config.toml
head_dim = 64
positions = "rope"
qk_norm = false
attn_scale = 0.125
init_std_o = 0.0
init_std_up = 0.0357
grad_clip = 1.0
decay_fraction = 0.434
steps = 5503
Each number is 500 + 25 x the weight over the matrix's rms, rounded and kept within 0 to 999. Layers, rows and columns count from 0. Numbers have three digits each.

# layer 2 MLP gate, 448x160, rms 0.0559, rows 72-101, columns 0-159
496477526475526476488526512487496465527529522532492512497468514478500482497503522465520508488502504520479474505518477435499501488502487491521533505486462504493464509492479511524422508489553515520480475527445524457481542527482518521482576517527499470554496465475493517534551492512493469511497491532486541558509495497493484516492451505500504498463463511485508474521523550475558460501463531518469481552503488451515479522508512506477454510500515499506442484533537538473421490494489487
502536483528508467468529535513521516519479516484487523536543488519507381494533466482537560494470482543496445513483474490530497496512488556533524458494554554516520473524553446463479525507473448493479456473482527502514500491449497462501508438466494467472480459518511488522514525433523488505521553463478526528503548452523513542484509515473479445477531494520482436524490458458476515491446477470468534487498494487540527504499463515490531490490488466487515556480515532520502483469507508
517553461499532466499519486499515517511499480450475506501460482491555500483524500506486524498447492560493478481532495466443507507522468486516482480509474478447505504510479480486498536502515495501439471482452472510521493475496519524506513487483522512548531542490530505488492533493495503509539484495494504521453523479488483521505507475524485525482491498514462498490500575467515525471499462513492478536519469467520508497468532496497471453505489493457513507468501521517485487513480482
526494528509483503517488470472516473485517564449513488476517466531472482498493477472509535440436483528496528527477533515531509457495462543532541490497518506517480546507496497523483504502469502465470552486420467494471490460530496512470520480483460482517503498520512519476458513528463454495476492524502488475480553493517473472513464515479480520487509510534524515510527477463489500508444525551510488484531509496456478531450504509487507499500485494488521486503523509469495492513520508
500493491509502504526495499531519496489501525480492502481498496510497496506493492499470498535496500502503514497500509497508511494489506494490487504498490483501490497496498503508497497488503498479502512502501491504468499506503495521498508496492503513497502491491505509504502498495498504511494487498501488501494497487495483496510503489509502498508496504494514515497497497495499502482503511507510502509497511488502510500496511504499504499496496504493506495504493501492502513490491495
543500502523494497526495499495522500524534481482460501478473535465541472469503503516486487482494490513484515491517528470532513465521495530518513503496455501485477514522482490489460509486522537514503482504466463473488487480514485521485490512508510484504529505488461497501484528492496487530530497501498522512483463480469489496477485498485513499477470514499497516458491562511547491493475509502489463521508502451510471504516530512485503506467493517498515493525513497503476491533503494
505499487494501508513499493515488493496503510500498512504511496497497501505497500494479495487501490505508506501487504503490484494508508487487503505516493493498497495484497514505492506508509499497504503498493487502490500514509500507498516500505496500508493497489496502497502504483495504508491492494495498506503504457497505495492509497502498532493507497492509498495494503511502499491507508528515490511505501487503506502500506498491497507512505505508503503503502496487502502490503496
503497503497538527502518560502531476529469481517542478465495488480530529478509508456519533509472512502492495430488501504485494507484503527479568531514452568504502457508512482519496490507561467464503501527524498479487547498483508444564488475480498504522478479486505495477510461510504504481539569513495530469507517520488473533523477526484557503518520486547491516551476498519486480468545552507474505475528522469528484500502492501490519481478465501521522535517529481523523504509542498
499519549492501489471511509480471516505489475531514504484515517514524549504500470560504486457517519500490498479489514502503486508509459503479504531496481505495507484481502507498512510506485509529494498512516489489476497499492514483501505508503516506484523496501512509508500492487510497520511490512506520496485499546496503516453525499462498475489496493505495494505487480489517496494505484540518486497536508497483507519495507467487499509511497491496480507511499495490514494500499513
507510508469465517527540507517473489549472475454455529467502521501559496539491489503504464526455510481483502443522549489530522508510498540527511545509462502559504530492459444496499502503498505539511473532485528497549479501476499446497539574529483480458528491492490469454550530514473489545508558581487486493511458511496476460509525503469541488548472465478433487533534543537467502492501503419475503454525518487482457487477484515510458461491486488541516487478472505494475492475484496
552492505467400530528447510480557533530528507499474467488541471484507534497490531542502525521488505513532501504498473539458506558500525468499459460489510494471500524491475494498452479499545547508521471507494482540532574520500399552519447529462492518483490511499505494503444480497470509480526487450510454521496484482500481492495494451558467491530541522497537472526495480510430489505503518477522528508456500456499548496514560541471479523487488466471484531491499447456539476466523495
500503494496508506512500507456496496501506501492497489489504495500502496509498502495511502515519499496503503504493498497506494498503504502501512494466500508500495491487499501501504499494506498513504503506506502496458502512507500503513501505499500495502494504502495494501503504512502503511499483497502498506499505465492503501505503501503497490486504503502501502497502504503505510514497509498494502505514500502504488501507516489499498503503497509505505488495500494502501498497504498
518503490516485492551509501478492484485506490501515508485484507509505486507510490478532515494454507500479498494512502502487501496501503499522507512544504480501505508499505503498502490502500499494495482503492510506471501509496508491496504497512501496508507501509507481502494500498501494482504514505513504494487506485506509507501524509495488483498495482506495495499511503496489496512505501484502493494492484494504502512495492495490507498499484491486496487496509499500496505511499508
485500500509501499519498506503487504494499473499507511495498503492496496501503479497491503527515488500499493512502505493504525500502497496504501515491504510504496507493501505486498507512498490529494501494498493510497494513493503492533506504496497510495503492498507519501500493497501506500491500511500490495499488496504515494492499501488494492484497496490465501497487509488491496494501494503512504499516503517491511497499503497496526505496499503494496518499495496494496510493495506
484557571498483518495485453489519534514535503472441506481466389551578496533494496577524529487570522524483556489491564546519448507500439533570442483465515538536506544526486501507455508543532519445481447563539554476488515524551456486393565528459516481490551483526467514549508510442496554620514461494501471513498434513486497395538538492467502467533458539422503482490473521467495516498521506485537502473470479406515463419477506534490500463542455534456527431516481458448486464483497523
505485493514465523545527480492456553525467500506483555524501463428572482527460520536550533520529507467474476509514462514447516448441506518524517524526495475516552479562524508554520487480532512469486454467550523470482525529550486466485490481551515491508496496502503518519520511460532496511534493535484490537533449479470506509492477527484484509486564491488493473529447542506538528523549499476519505481468510555493476547491464487501540478510536531472546515550476464502516472485471548
513586517517508493530511505512514509515476477460478489505504514449523487477489498510478503471503492528495504507504495498483505450515480523521523510481454500471436503524494509521495532536578501510455490517472431473484537467516456473496502543491546488503528538523484474509463540504466485527581485477473539531524455465468442517492482492468513490465480523512466479450502559475517548487515527496508456518492528460517464526466499538508529534490500541522493512482486505501519480485494487
529502497453472502519509559507515488514538540446530583465519527450516468460476467485480463527457475459440512471527487530485483489500585448504494545512531528516495511442478485521492467477529495529539524500457519552523548538505457506475448557521519543537485510495466567499527542465484471472498479522552519540518461463498502483484489523549477494493447548480482527516519576495490520513478537520489570519520465483467510535520515514509442482452575528524488510472534446505510443472458487
464559404520531546501610463469575477498536537526489444497540517582512505473460515477517406487491497518514471552484540506526513530502517479490481458475576532520471478514549492516460484525505397543506440535487498502484515449444576507497530458483510464467462445465504485521495494479521478478518536467497439503511480474512472491517480483550536511478485513435502496511553473443478484517467481460377524441545500486528508488477474504544496490479520441451531491492531525501481542485469412
493499499514499501523490512516499491507490497481503508491490520508513487485510474480510501504491508495480501490507498507501509493491486510506514504454501488498505509495510504487510504500500502501506497508497502498526505497496490486498506513499498492508499490495474509481502501489503491500504525508492501502498480502509495497507512508500505507504496490506486484497491483500497510490502501489517508511504495488507507512496500494504529490489480494518495489496505495500495491504491503
547499475496474486476480469518481498485533521495513456504485494516506513492529452539492535495484470510461487485515489489497469523522516480494475486525491497479506523486481482513471507473475510482482517489494509513557496512479490542490510482483470492499486489537528494528502504520478491509503494489517500490471518539499509503503511513490476480508494500494478502488511504502482494512500506488480499492520492496479528497524532514465497492487469481487514507499526530494514496465481497
496506490503477506525517498508504512496515486479486503514492490519503515504506518524504503493517505511486488505518501499479533501498491519521511505532500488510504512513497505509502511502493507517501496531507507517546511490499508493507519496511510516509508507506518495499507518504503494505492492510515513506500495470499502497464515487495512540506478493496501507496514493505514488481493506507504500510488517510490486512492497483493509485494490492493487488510492516499508480487499521
464507480446524524461504519475522513552510493497510538466488482503500513512505511469533514514470504504486519491518511496518487470474544512526529527485480518524515491493511504515494541523540476492457514547513524495498537518491532487538476486502504491560482504510524484451527501526530562527522494517497485491545482517486503537489526514532493570519539498518493519490492512526464506511507495490460516519479527494520505477491467483466473492451482496518473556514518539497479507509504458
545509540485476519439528526484496497491519493502490573513459515515553515504535492487528493548375481507463479435523498477495447461513467530508461528480494532502503478510451501489467512508474489535481486533512500490532485515478526478512534472487498513496499468522507512414543521547509488502492472555533541529491454496502480511525528490458513484487437488468462520483474539510496537460499531489488516532554508456501488505519448523476509486499475468534514501524460520520485483484522513
494500510503512493504504499532489499495496510492483518477498487496502527505500500487516499511503490489503493500495502500487470484505509510506497497537494518495495501495505497497503493493497503480488514499498507503482500507501501511522499499489496505510497499504494515498504495473498499508496503506504494493490495488501502514506505503494487518514511500503494491503507511503501503517498504520511502503506481519513516504492500497507501513488498503506507489508503506503497500501504492
476524484569501482495519490503531503504503517490473523536518502505506468478525493537519541527497512514473495502504469504507483482497494507536492509492483474474513512503499487476500480497457494488494487494479501509522492497500503485479518477499521445498516469520520489558527505500498483475508503503518515513480507527510503506509497505485498487497493491496461462492491480509519501456491504475497511500486480498522498476504486488467514478460475496501513562488492548529510506479509518
450504520507505492511520528483534428477460543485478536474468493526465492469473476508455511468455466486449545475502502492502524489526475487528497505488502455536502531506506512457491485496478500460512457450419508502465505473488488526459511505506467483477515490477530500448554514492459477492510496536455469530493463566461484452471542496510497457506492483533523522506535583476494502504543479493519524492424489507527484522494506533511448485504525485509599470469507515591495509521464493
525490513480476486519564521499478497533512464492496532489553485488575481508463533515482406537447508510456468474525482529512478525513506533514469490496511418461504473485483462543470484514534530508538490512483519507533511480492466493472494501479509511511454521477445530490516495537501503503526508460534491544541483501511505442509462498524491508479478505484503522491536489529473513535498457459501521457478509522473498446541520536538510475515553503526520497512491466444491503454537489
459531568526491471526448572507524492476492474527478541510516522500518498510508462505549562530496511531500477471500505459481499497505525514512498519505441538500530461472554470497446510573513491474435447475483512473491502525457534461506482491504505524518534506528531459496490467473486594492521537492511529543556541507509560534476533491437458530475528514536436441507471504487495462502523489497522484505472465468501515472441441496435518530521517498480462476495472548447544467486489520
526507548539477489516539498509509471521557491402401589470456469490530474543443544496488523493516588519420466406502541507463545467504421518567554516528450505452463532523487587510458478517507560512466514507480507538504574515561518585514520447527510502542588613549534439474520519519452524530486453581580603577429497520487484452522517518475525480476492441518527503408516561495527511470495485488508488439421489504537486575459421516475487517519511510486454480505478489457458433476458508
# layer 2 MLP up, 448x160, rms 0.0519, rows 72-100, columns 0-159
523571482546462503505435476533532524503500496416463470477504471509507535545501473550465510490499529523506505439511518503498515496511497499475425505513557484500504537498496488492531519534463500510463503505498461520505486478523488531495475473455549527482568589490527497445462550489511560533543472471493483491499510505556556477497557511485480523516517521525504524449505480511448534461517459476523483465469515505512489488453499487505514497509485559482528502460463476501544477520549475
471524488436422477527570548491510464562431538518475520575469532561507441478552527533512525521432526539477467525497502481497572499549501532514469491477495479508497516491550545442477543482513501533504516552426518517445467480485513411453526493520484493467505469507553487491493569512481520480516515538505514466520532517512468519489575530462500471458522466492506544538538466491481519573534502432499503555479456507517487506510495517499508470516497473510472531549514474462505446498469479
478479491502489499510503514478476480503534535517488459503505479553508512553490499489520506512565545474468471494484543467500496506448527489497496486506546485505479540523531508506494485506466518510511520521505516491475509520476497480493511500503483480485501485479452487508504483517542471491487524520480504496532509540541512453505512533482522497495494502495534520516461471507485468516474485516491532447481497487521477468519492495493568485535478514549487438504525491523488492509538498
475497493517513514513539472494546502500561581462451482450480519509535462494509506534516488471468470525553457478507512481542498464483502517469472495508528481527467571551486521484483535458476493460517544489493503489497523516497497524488540467493476531498512462469532518496504558487515471496499509487469474434485467494504453492488468515522547497493469492486485504487493474496508536508497512517475511518501500502490503539487519505524521484490503514470550475453542517568494523500485505
509508499495500498513516482511500504494498504510499508496505495502499495496509473505512497498510495495497495497510506502490472511491496506490492505481502507497505502508508506499497511495494507499495500484502503491525499513493502509521496483503494496500508492509503502497491501505498500507499494504497498487481506531504495496493496502497498505497490500502481491492496492498509506496494501488494501502490506509510502510501503499493481488475492494488501493503498500504505484523484493
487491483512519514524538502492518515505506505489479518512482557465491474473518480512525478479487473516511547534509496506517519487510512507506556504497480532467494478526485490485494517472530534494485502492478483488504494492520504519512512505520471472532506491512477504527479482456524474511521499481489515479490459465440487494481437484504508486493479531480513507478506512513537504466505523497503481529543505490518519496518550535489515521480503493493515487505475523522518498486485507
512498524498496506511493497482488509498504509511501492499509502502494485490502514508531498488511502492506502495502494499507511510503502499496491493526494489498499499494493498508493494496513505504512508498504506493467499499505501498494490504502504519498504503497507504506490491510490507515499497494504491503498499508504501512501493499500494498504507511498504509495499502500497489511500508503503505500497503518500504505503508505508511502503525510502503505508500490495505499514502500
482497498496484481499511535483481556467517503529505469580520537533474473496501472560514483491504498483501515572519487529490498540507502460476463452505561491468527482491519477457522506485451493496523509465549524532502460470514517536503493481569493475485492476489484502553505506510539457442477485433521473542484505500504481508513464469496473523514529543468491479493510468521464570525477507482552502494512498519503526460501505495499479511476496473465522527495536525549525521472472492
500495516506516491498487494467503507492508484522506475501503517504493550519497491528503517447565525507496516502521490479489467516496501479499477490522491508521500493503514509513505518495502496503468508502509489496452500502482514493520523502514490513482510503498539498496472479475522498527492507489504496480522503545486501513496491506506497490494494492505495489501488474502492514523515506517502488506512486491503531508505523496480520508511512486474478508503512495521513497498479510
536496518580467494464475547520491503473493462506500558530544462498512485430541477384538545476495530481439501534504476521459478522524490469550560455465534499436521465501529520515513465564482478491498534499478517499506486470513520499480485507470482491531493524585490483501537511530506478488491477499554530539493518498537533518493455504467487511493555492538494479502494481452502534477512455526491494521502489497508462523516442529485547477532458494491487528548497502491497482514486544
514505557487451513516518514491526500501501501470476503503520448464496489403506519460450498538495526519476507466544470530477513497509486501528447467505504473473523541457505498491463460523465516523497482478485536502530509436475484461474515529449504526518491526496432463518529552527442450475499496496523498557486453480534463515505476480481498502477479526477510491481534534514436483497466458495515538489426558495456467510520498539492534435489483482564468485515486519494531448469509569
491498493495494498513504508525507508500511496511505495500492518493505497491492503504518501500502504501492496503498495501512490496500507497509508493510502501506500496492505493502505490502507507501501491492499506499533504491498502496532505502505509506498510499508495501495492496503501499499498504494499498509499500528493501496510502503498503516504501504500491500502509502496493506503490498505493507491497498500494493492502491504505488494512505499499497498508502499501500504517498500
502494521512489501505486509537519500514498513487484496494517495496481507489505503487486508474506483515512511513500481510505533502490507497494494494467513493496496504502490498519500507487503503495505494499499489495479507491508492512502496509479499498486489510505513490509491501508499493503510473486495488490484509511514498512479493498512498504497508506512536491494509506504513502492494494512516510495492500496502502506491523496503516512519497517499513474507503506515505491511517495
504497499495498501478499497507512496505501519491497501486514507504492498498495504487492502537493501506508512489501508500513484495492504508498511509551500501500497501494495506506498496498501505475503499494507499498496503505505496505495500505506501514502491501491500496493504486492503494508500496499498503502502498485498500504529504494496509494498500499506497496502504500486506501496495502509505507508490484498509507506502501497503510499489489492501503491505502498491501510509495499
525526484467461558498470458517539522563527538494463549492478519565480516509516496528487525502502476534472502502495528468476494446502452436498471522481508468559501524470503570447528488497543591567516536536463500513458504478503519495459542527521451545491524480505486484502495541541487520555463481570532437501475478504456468432518574507546538515517481489460515522433429564515485516533477576491498502528491545503492451509510565527473529441477468488500513450485481502499517433547454535
481481483448511531495538503502543483490473471544521465520489526510417478470492481506477464500476443480549615479529508511582502516484520494472511501511503528548525472498455455482545494492484458506555520475510499500522435503448497482508483540499433488479459442525500431456491498528513474463475527497474472406510518491490456517500513485556493523545509493509458505540494491501481529457513581492505506530508525499505533472530529517546480552510458461516525514494534505576511506520469501
498473481453485471482453484503512485484598524489491537482506412519508528551486513500520531517532538508485465431501537461512489499480525477509425455506556524528520527482480481501476499493447512490513503487466542511515482483475507550473525451517484486509543500464514510477558483526524531486456453521553481541478546516559539440505553524495489531536495471505541528518476504523465426520438452466491516463496464506464508458488475472469505467534473514458494498519528463509438470563518507
498494537498452506516492501512459487495490492500458562514450477484493533497491504510516548515507514469512528455519507502434519469499464482505529555481448511488507515511431592495503508455459559494498553516507517480507482498575525522457521523526546501448536483558534502506509525498475527572458428588522517472473484498463477466545516478482521540493422474506491530462511495559545530466482531487522488499521513486504467548479463448493503494534458507542484476501479533490479489505475487
402518454514526570478561478444588511496517545553499508484556499513541473483404509494456471513487471490494540506458515579511515535450548498473468528498561521545519532515543452520483471504573462498554459536496489542494511426398520493554526519516526473470463432448487436516484521455461465464499502482527427495543510471452441482484473485578521491512505464467535467522432480466435520482504533465479594481571497507491465485493511541580519468495510482483513502520517538518468520476417469
495500512513505496497487499461496512479504525516513494502497487503495509480509488515487510481510495518489495491494477490515450497496497501469488493502509508521499501505510499492493508490487496469498511495497506492514509511493488498480501503498487495488500495492509512523477497476491496494496515503494487498496501501511485506505498504516490513502496507501488505494481504493496502504502511509485503512504482478476502496515502509509498489496505496497500492487500506524509514482487509
506492534477507487516516538524491480542517469512501539512527498473502511486493501472551490468497525480481487466511515516480475491506470522514563504485491466516517483486511493499501476517502526509513474495488511527513501474504504447532513505532514494495526521514472512507479522520497511502502500503530550529485503465503512490519501506442468483480482495511491510491535499518487507497488495502488504473488502515512480477522482507513516491506502483490476484513496469447491494487526509
497505486516506510482488480542499497492491509520500507503538510495515507512493478516494509521498491507501498513495491500478524482514509487488479504540499499489505502497487519490495505508501497483493488492499506499525485509505513507463492493487511511501501511496515518490491511486499499527499509505485497499505508466500498500495510475502503496481508486497523492491490496512510496476513503501503489510483501492504498494492482487491480481524489516493504504506477540494484478482490503
501501505530486481497483494517502525458477512550497464519499514488502498475488497552482474478536507512541520536494470494509474529487452509493515460513547477521485533535507480466526468449477492480521502455499498495477478470515470497514534492531476471429486487465455468520457462514526452460496536489482502504484500509498483485516489499496503475502483491447513489522485457469515502500512523508543463510535490505448533514477536502541510510519529488476533468498506458553560499494460535
516490468493526540508542462516526505487523494540518512485498479534498473518466491570485482468494504515542538474500496490506510470497477465467477524513472508524476491491497569522508559505493546517499508516512480498523478493497482550534517485458507505525552501505514516506506523526522512480477468531495499467499477494451473489544487480540479537476474499456522537479501506540478492494502528433495469493513474500458560465504567499492460519512458520498518480529447514473486514504491500
498483525478498504522490511526510520514501499507510480505486498506490483498514505506513507483527502499504496501489480496531474512500498496498508488507502497495485503503498498507509498513511492518506496508506494501513508488487497500487499504493499500487493496478500492499496480529500490492505500486507493506488496463495502509520489507500499513489508507494505510498487518497484510528487496513494501491501507501503500489514507509502503499513513516498504489487505499522507513491508511
509499528538469494471502545498475474530488503517497522502514522497480477512506514456520524512514493521503483534494479500511495525496491495525520470474537474480502500514520498514521462513503484511499487495478518545444509477490486477460504507501471540520502492479491488495465480482488512481507522460504484498490521510508502501494479502494489518485526529518543506498504517484474494513503498520518522494492492487533489505470512539521492510510541459502485475497517482480501495517504504
555500531472476449476481533533534545492525516458503496545520481493460499479534502477531535501515470526482483534484449506494507540516520498508525426538523458463529482427521485493490475516500516474500473492531495515490522473485473525507483478463489497533499471481506515514487513503470504498512475432515520480455553453550533525520491488479455525496535575534535469491518451468493465526461479534507549496479469481485575513507510505475506488518457537500483524512512507489529502466536533
541476486476454495505522519503443489500507480489538502522553502456500470493457537471494484539557514518497485495495485551532458527510558496484501487515523410448522482480507479528477475490479494466509512473475476538540497481537442522520473504550516530491474518462471539519496517532491519457509518471537482510534552497512504492506437499518481538486520503481505475530549488521479467550470465454506525479470505524485532507530521539526497548537510527517521511471515464470524479471511481
533462507520528495496500492448493531436560543468520413542508498568488435485486455467469499486515499508508484520449503507543555550513575468561509459476535422479471547475483493515488476479455507450539522444470459499526511419554483516484469482510520506513464489474475549539452549530471448489460497461551487486428546490511447477528445527497476502489540522493527558447519521495592496495514493540495548503498511507521532518504597533523514481561522475475527403469540499531524466520538543
# layer 2 MLP down (transposed), 448x160, rms 0.0491, rows 72-100, columns 0-159
483547544486518481535505525501523478525531510439452512411473478470531496508478465493510497492531555498444473433536478432497472462502484509492477528514490480493366537511468523555436525517549553533418489570463482449498530515507512536490521533470541467564557551499480485496523512480472490546528439512470557539524507504536502488500520534479499493459470543485505467435574543478514475493461520526479470505484497430499456515464483487459459467481492546506476453476524542473411471505518443
513501543498511551473486527455591513553591464436463412477504535494499443478543536510476509496479589472553473479517554521541481556487427524507520536526518460523475526502459456506507546486483479533453500534530491495470567484521461506546499534497528482506474518477498537470542474545452522558497500479432508519449477503498544506539477494521559466513458489496476521498471504497503510469447509480482515530571491494502518506509467514510481472495490488495481567495448566541450487498456489
467532468491516484509480503496479499493513480489490462501480453535553491521464521499518530479528554501450464487511527459494526505476505489482474480491532462459458547545513503510489520516485512489459471496488455513505540507493515459509506500482506472517519513469461470507476506533545481507511507508481527548500530519520479466488488499487518496480469496496482527514470520492492459472471472520499480467480471494543492462477489521513519441538485492491507468485513512529504502488539438
484537521510523494541544519539478500470510512507505506460540473494527500486494503503468475502490462527545446502482476490523548460438506507504521492537560480474545528525454515504481500514479473490490560484496488478517496501529494482477517481526489494499538490503503479502510487476517487489479492516465506473459508480561499492482532526494489494491463512477507445509529514492495493501464492563473533521532538519459431534447422476491483514556475495500567513477557538505499470488451554
499495506504495495511490488496502496501509508503503503481491510494502513508499498502505516507489493499502497502506504496512497496513498514497493490512503485498495500498498497496511500499489512502489504503500494507498494514501493515513495494507501505501505500512498508498490495498503487505489490488496492499507506495492492496507497504497491506520507496486489489508496502496502499503497506499474500512492496508504500501510517510486502498505512493495507498494507491495495500497500493
487481502498523537495534519475483474493492515497489522534469514495464479502518488503508481494474428528534553533485487507485461493473501464494551497490511557504552468515530499480511533483510508503464501481479533500503498522486517526483525489498460500515500489562501515511516487468527485497501491474493486457525483514467480508474442474502524529514488518480517500516522478515477520482507520507511502531505491515532536494516526513505508536504505468518490505507449517516519493478481496
509496515488503499504497500518503506494504497497499496507487507497500500495491491491494507500493508503498499499507495496501506508492505497502496495498494508510485507515494499496495510502504497505494505490510500501498490501494498512490500492503509504511499505505501508499495491498489501492508498492498506493496504504514500499489492499505503500492501504480504512497501496509490507514502500509511505503486515497500497504514504488500490515493509507489507497494494503482512511503518501
510506503501489450486464440489509515467515504440481501492507531504512460509510500509488467488510526493511486576470483513521475472495532476534445468514509471509432568520469519510495509484474570517535487500447501531465470491546492515481463503514487495492543572521496500473507521449454525542453470495488473536491498504501536419481547541505490493472463491457529491431548488475543480525459468492553507574506493486468470531514449523504476536539547489519501489480468516474457498530449476
502491483502507511491513497504524515509510489496506503526498500507514508499505509503503508508503489498491522508525505502478463518479487501523503493543496510500562472525487514507474496502513508493483491501511515509497513496474525484491493501482486511479528518511517538503492510488492488508481513479502486482510509502515522518504515520488517503508485503512483507527517507511494503510502501502530485510499459479523491494502498515492515520495503501490495496489496498504497485493478494
480527494460463525438479497529484483496544477477490498480498554483508560495520556435511538470556516494590545564474561463514478493522517493520533476510509480469436493482489547478572488512495518571513547466508485470487502498512479513548488518485534483530514506508511511503492469547510505487495518506491505484553453509536486486473467542506499524522497540506453480468504503515486502572505513545476470515518474466442499532482516499523490539520466516516510530569590444484497488533475512
493493443490499540503561499467499485522534512478477484478516478473568478441448490518474491479465489517463495449505497500529486518484489563527518469519532501483499483543517439533486502482542502460523521497512502512527571527505482456500498518508482503412550456518486518520516534514491523568540507485514505550475445460537496448517520532530483463483503509511551482540507557504522488501506459520494538505514459436516451530525429526474463524507509453487471489408515491506452486489493446
495504503505504511500490506510493492501511496499501505510505505498484492502501497506502511497497515503504489499494496499505510492499504508499494505499497501502502506508494500509484504493513488498489499505500501507508494499500493502505500495503505504506501511498501495498502502493494497496491497496498493493483500499500500500495493492506513501501493487510504502502494489502512500498503490500495506501498502496501502499498502495495490494498502496488498489492497496493500495493517495
512503494495501497508501504518492494506513504486477484514500488510479504501509481502523506500489490509510484484504497491494510504501516501501485502489508495492508523514499503503493494511500495496490507503497509495502488492489500495509507503492498524495496528500507500494507491490506486494509501510500517496498522508519500497492507520507504509494516497506497496501495500496490507481516505507493490519522514501496503506479510504516479489485494516498493494511487505520495521515503506
496495503493497503503502498492500498502496504499498500499511507500504512503510492491498512505499497496490519499495508495499497491499499496488498500497502488493490494500490492492501513505511502491507504497509499507504500502495512499499506502492502506487490503492495490503507503493506513504485496504501498505510498501498504502508510510505500503487503500501501491495504499505492497492510498494507501497501508504502507498501495499500501495495493502504494494501513495496503506505505508
529495460535487486556463531493470504542581506451493519499449541483460473488543493525499553450438553504447496437500497421516566455499489468457507548472477483562524442496465578460534455493490567521473511499463458572519546489511515491499531485555487536491552465506543556478468550487544508499472394497520496558451536480475501455490535521558484504464526487539518536384498485509472455486408617482458529525516492531460518568498444515458487505487521472440476503455527539493545425499457518
486552520494535474462484528502543484445505508499503512472495493536459528502513480467506481490474483567500490474487501484530493542556493478496499467504514491465383516450509507478418507545500497508486506547459492531503477486474538521515507504445503515476513506493510514497467477472463534504465538464533504508458527526549498504529517455491496509509377483531514517463563476513510478474429500502510533487499504437504512522480514541490489497505495498579466451466482548521457500514516399
482581508462464473478448490525473487491626506497471526405533402517539519525468502534527500481553589544472404415543538445483534474495511531517428491534521522533433531498488510475441517505516529512458504506479475515502531470484465506489539484503523487521582561488483511479530476521519529504497448517516531614517562511535537445486528591468476459517504508501527521453492546506470432513463487489494497455491482491477510499479458491480486474527481521502469528511522496520466479544540468
552489505514435492472491511521540497463474499529506482502468445561489511536539543501463502544521451511514470456447450504483509515442502466511465531470518497431440539558473489544561577455530525508466518541526592523533459540499480573466505478490467489565532430503529484508493524528456498508514472477450508474467568503497559535511507488446500490493502536473536499537448457471528531500544512489560485508479553509501536519543553509476467498518514556478528482485418518557486529482474521
503466520502536426516433493541504498535413465455472530518455470433487522545518525487483593496476482531482540439505483472446459469527474515519525471487452454462573550496490484505537537483496649466504571404432479498471467507496450451531484525500457531503541567539515503508499502491447480485479437527479549486475494500470508469533487500428506502537547487607495487422486536557508507484478530531582479571439486493478499502515492468520519471510524527507456440501507474459518462506533564
499498487504505501503497489502493505495491497509508504526501499513489507499505506493500492518490495506508488490487512497471487495500486514500507517495493498508496529509498500503483499503499505498495497504517506523494491503495487497509494486509511494484506495484490511503495501514501517511509495499513496498472517507498506497501502492501503509495509500506511499519503484497517500491487500490499501499496494502492503490488495501507506494515501498501494504485498512495501504507498499
487502474472486484502508510498478512497487455498509512540492501489511504509511501521500496516496520525489510507498504502469467526516478512510505507477488466517492499501532500520514500506511512495518490493539532521484497495486499510513489480501533527494522458527536493493470523503511543493520497515526495510509474521486549476474540497462505542501510552523547537514531480521498507509504484492538484491493507487497505481505471517491497528498483493504519479480482515497505490485532480
499482489496513494496493503518487502498487506503496508484500502494504496509500523507493494477494504506495488485502503486482497484513485504520498501503500498500523505499493487509496463506491494498476486491503487508513494488492492495495504523501502499500501504492500499484493507501495492491498517508505499493485507493487506501514503487520481497503498492481488492485509508498496493509506508505491503502498502500495518486481498505509497509497479518485496505481497499488494489478497512
505528503538476494540511484607511517483494499483480486497523507463515515504451511502503513507507551523486483488470494494483470547513518505522479514515530461507318509535522506489508422495498520514503504461523477502478511495481500487513504486492504518496537490480453496514494544495479474510492525498507517536495491519491500470471505516502499485505439500483531505484494502479509506469488487490542492487494498466522481515506508531535536500494501482510491483468504481494478505493500475
493558489500561462469506514475531520478503500512525586456452499462554510474483520497513538493468481527488473502545463479505504436503543463501475504480515557506501486476497464513475558570462524533517520499461540527495493505468477504485517483513459477498517494448500454526517513482483486476470514506500446516503507528497490536543461495502459501495487503470499502507465572488470498477512540482477476512477499515534557470491548521514542528432505457512532530498488495503519430495505488
485508506494502494502494503498484507496499507494481510506497509490496496493498507505491499512513507500499508494508502501500520502484486504499504502503503506500504491507494508504482487500509498501508511489497501513506508505496500496505503500498499516501497512501501520496507507495504492494498496499509503495507501515510495500506499507490502500495499525492502496485506501492496494492505499489494504505501499496494500500498491495492493497507497494488490491494496504491499500496506511
510497493483491518514522518509525507528497506492493477495484479499484498483475494488517495508468520534489522488507532530505524507486485514501451503514536483484470554488521467508510524522482516507499484486494518491512510501498524518527498468497475504480525472511465494518473478477481502508504488489481493505507493507506518518476488495521534507485535532535492509534503504505502524493510483484493496525476492457500482514532494512514534501441506478515535504499502514499482482534478460
464505452504463499508513490461505527519518510424566491516498560475475474464522562479534527464485485490521491519535527495493522452519444498483458535499492491486405468527524480499571496476492513491502474546558515531472503464466504518525573480481447539507475542513514475500517432498461486517474502493526498487537508499517491501529425488505460520460552484487475521502493504492432513517482463511421548487471487522535458528524515474509478518456488514467476506543466526485475522539478543
510562501507521506463514454514484500485497503489516498538516493451476515508495492463481509453483515496522516527499489521497507484490502549511509483507565489506594511513495483508488476499451493485479512475495467503500509528500497449490515476528544499482516480493526515531476567530528449500487481522500503483513468476504516512501478495499510500514524508500512458545501546511477485477460488508464518483513476406489515492518455506449497543535493524501457526446506501455509475470510513
596469492529520496487487487497511546486497503489519480512456493457493488511550488460503505486498497519483475500469515540476534499484548424504446415495517437492411538502576473509516492456524479492525462495533490542495455501488456510500494489472457535530498484472458516521510569480510485478515493431502495488448513559499489481482468569519488501442531534508535605450517487469556550439505506459498576516487521564501523516484592484487543491503493518469527446520432454527510536510573477